config.toml
n_layer = 15
head_dim = 64
norm_eps = 1e-05
positions = "learned"
bias = "all"
tie_embeddings = true
optimizer = "soap_variant"
warmup_steps = 200
seq_len = 512
Each number is 50 + 12 x the weight over its row's rms, rounded and kept within 0 to 99. Layers, rows and columns count from 0. The size before them is the row's rms in percent of the matrix's.

# down: layer 6 MLP down (transposed), 1152x224, rms 0.0465, rows 546-551, columns 112-223
# up: layer 6 MLP up, 1152x224, rms 0.0465, rows 547-552, columns 112-223
down546 095:55 60 33 40 47 40 51 51 43 64 69 41 07 56 36 52 45 36 68 59 48 38 28 30 43 65 58 44 33 40 45 56 34 54 37 30 35 58 17 62 36 26 60 55 37 40 69 62 47 45 53 52 49 66 57 35 47 55 58 60 50 68 56 55 54 63 67 68 28 45 42 49 54 45 35 35 55 39 55 52 57 77 48 74 65 56 48 38 42 58 76 44 61 38 29 61 54 43 43 40 61 53 63 57 40 40 45 55 66 42 79 53
up547 091:66 41 73 35 56 36 28 53 70 85 35 54 52 70 50 45 40 53 32 63 37 52 56 52 49 48 44 65 49 48 26 48 30 52 63 65 60 38 59 49 33 50 46 43 59 75 58 77 60 53 66 48 43 61 55 43 27 33 50 45 79 54 58 41 22 50 40 55 53 47 59 49 61 47 54 49 48 40 59 39 60 77 33 53 51 43 46 41 50 68 62 58 46 47 41 29 58 53 38 43 42 56 61 25 30 68 60 61 53 48 64 43
down547 091:43 41 59 53 58 52 45 26 48 61 36 43 42 57 43 29 46 41 52 46 55 49 55 39 61 35 45 27 66 42 67 52 32 50 40 57 52 39 33 62 42 45 64 53 55 45 39 54 72 23 54 35 40 54 51 52 49 33 65 41 40 61 89 56 57 50 46 46 44 43 62 52 37 69 81 37 56 60 41 63 61 40 27 53 38 69 31 48 54 59 50 23 49 68 65 65 48 43 52 53 37 49 38 58 59 39 28 52 46 42 33 38
up548 089:65 60 40 39 33 39 67 57 43 76 55 50 63 25 55 50 71 69 46 58 61 52 40 56 63 41 40 47 78 62 10 59 57 56 36 43 43 51 44 46 51 48 56 45 31 49 65 56 44 58 39 65 51 53 58 63 48 24 49 43 57 46 35 66 80 44 51 62 36 58 66 64 56 43 43 41 62 46 87 60 53 46 61 37 51 52 46 58 54 43 56 57 36 62 68 10 27 47 53 53 57 56 48 43 32 60 48 64 36 52 60 56
down548 092:29 47 61 53 52 68 56 40 45 30 45 47 51 64 72 41 44 48 65 72 39 41 46 53 42 51 38 65 39 40 58 48 58 41 72 44 59 41 57 46 53 47 39 51 65 49 42 40 63 36 63 56 29 50 38 56 39 54 57 46 54 41 57 46 36 65 43 39 70 52 53 64 36 61 62 56 40 73 25 34 41 49 57 61 47 46 59 58 42 56 37 53 56 51 48 54 71 51 48 46 31 36 90 61 58 50 65 60 61 44 46 49
up549 096:66 50 63 37 45 54 46 82 58 14 53 60 55 48 51 53 44 48 48 43 37 53 45 64 44 14 49 61 34 55 32 30 48 60 50 48 56 53 42 21 36 62 59 52 60 67 45 48 57 59 42 70 53 38 62 49 34 68 61 35 57 82 62 43 35 35 76 39 56 60 46 60 56 48 50 55 45 48 59 45 39 50 43 49 72 50 47 43 65 27 74 54 43 38 62 48 57 36 45 33 28 58 26 46 28 69 63 58 57 46 58 64
down549 092:30 65 30 49 42 59 51 41 48 75 36 55 48 60 45 51 41 59 76 50 59 42 42 49 53 70 50 36 37 44 71 50 49 56 53 72 40 48 41 42 53 48 71 29 38 37 57 36 48 51 51 39 41 75 45 63 63 43 58 64 22 56 52 44 54 38 49 45 44 46 51 36 25 59 40 45 65 59 64 56 57 53 62 43 18 36 53 56 38 55 47 60 40 47 36 62 43 70 57 54 55 61 65 39 69 45 47 53 50 55 55 49
up550 100:45 29 50 58 42 33 47 60 62 49 37 49 71 64 65 47 40 22 28 45 33 44 60 26 59 57 61 61 47 30 47 27 58 48 59 42 59 48 49 37 57 49 69 67 45 63 31 40 46 38 71 57 63 51 61 66 49 45 74 58 36 39 38 41 36 69 60 44 37 29 50 37 30 67 38 58 46 44 47 61 49 64 39 36 77 43 57 49 56 54 58 50 62 48 59 41 39 50 65 38 65 57 65 60 47 55 58 59 31 68 55 29
down550 105:40 66 15 27 47 61 50 34 57 45 56 31 50 54 40 46 69 73 39 79 36 39 53 52 51 44 43 55 42 54 63 49 29 53 61 46 60 36 43 52 48 54 52 37 64 54 60 47 54 48 13 36 23 63 35 46 38 38 33 30 48 53 55 48 43 52 43 47 66 45 49 73 62 49 67 46 70 71 38 48 34 43 56 58 46 43 48 39 59 37 52 57 32 57 45 39 68 76 36 52 50 36 58 31 44 57 46 42 60 48 26 41
up551 101:58 75 55 61 52 50 41 44 65 43 44 68 37 29 53 37 59 52 43 63 45 32 50 59 61 39 41 63 48 47 35 31 59 42 48 70 31 54 62 60 31 26 68 66 50 36 63 26 69 49 61 36 30 56 42 46 39 75 40 33 31 57 35 53 38 38 55 56 51 54 48 60 56 23 59 40 31 45 51 47 50 23 73 57 56 52 48 43 46 43 39 67 51 33 62 55 55 45 16 32 45 37 42 60 59 53 65 47 51 57 58 79
down551 103:48 55 48 55 52 52 77 64 52 53 51 26 58 43 60 44 71 43 50 39 37 51 24 39 44 59 47 50 42 46 21 32 56 67 45 60 72 43 48 53 65 37 54 24 45 49 49 38 51 59 50 74 56 47 52 65 54 39 36 56 43 64 59 41 41 56 65 73 57 37 59 63 59 55 41 44 50 38 70 46 69 62 67 60 52 67 52 53 63 50 57 43 43 46 61 67 67 39 51 48 59 31 26 65 57 32 50 51 30 60 34 72
up552 100:46 51 35 35 19 63 57 47 59 58 48 58 35 46 49 46 34 56 54 44 40 44 24 39 60 22 66 70 40 37 47 49 72 47 31 84 56 33 28 34 54 51 53 51 71 60 71 39 55 46 60 82 69 46 36 53 65 30 48 48 60 53 45 57 69 37 27 47 36 38 35 58 71 44 50 65 50 45 60 47 56 48 30 58 54 59 36 55 33 53 60 45 38 58 69 65 57 44 57 66 43 39 60 48 42 55 72 44 47 49 36 74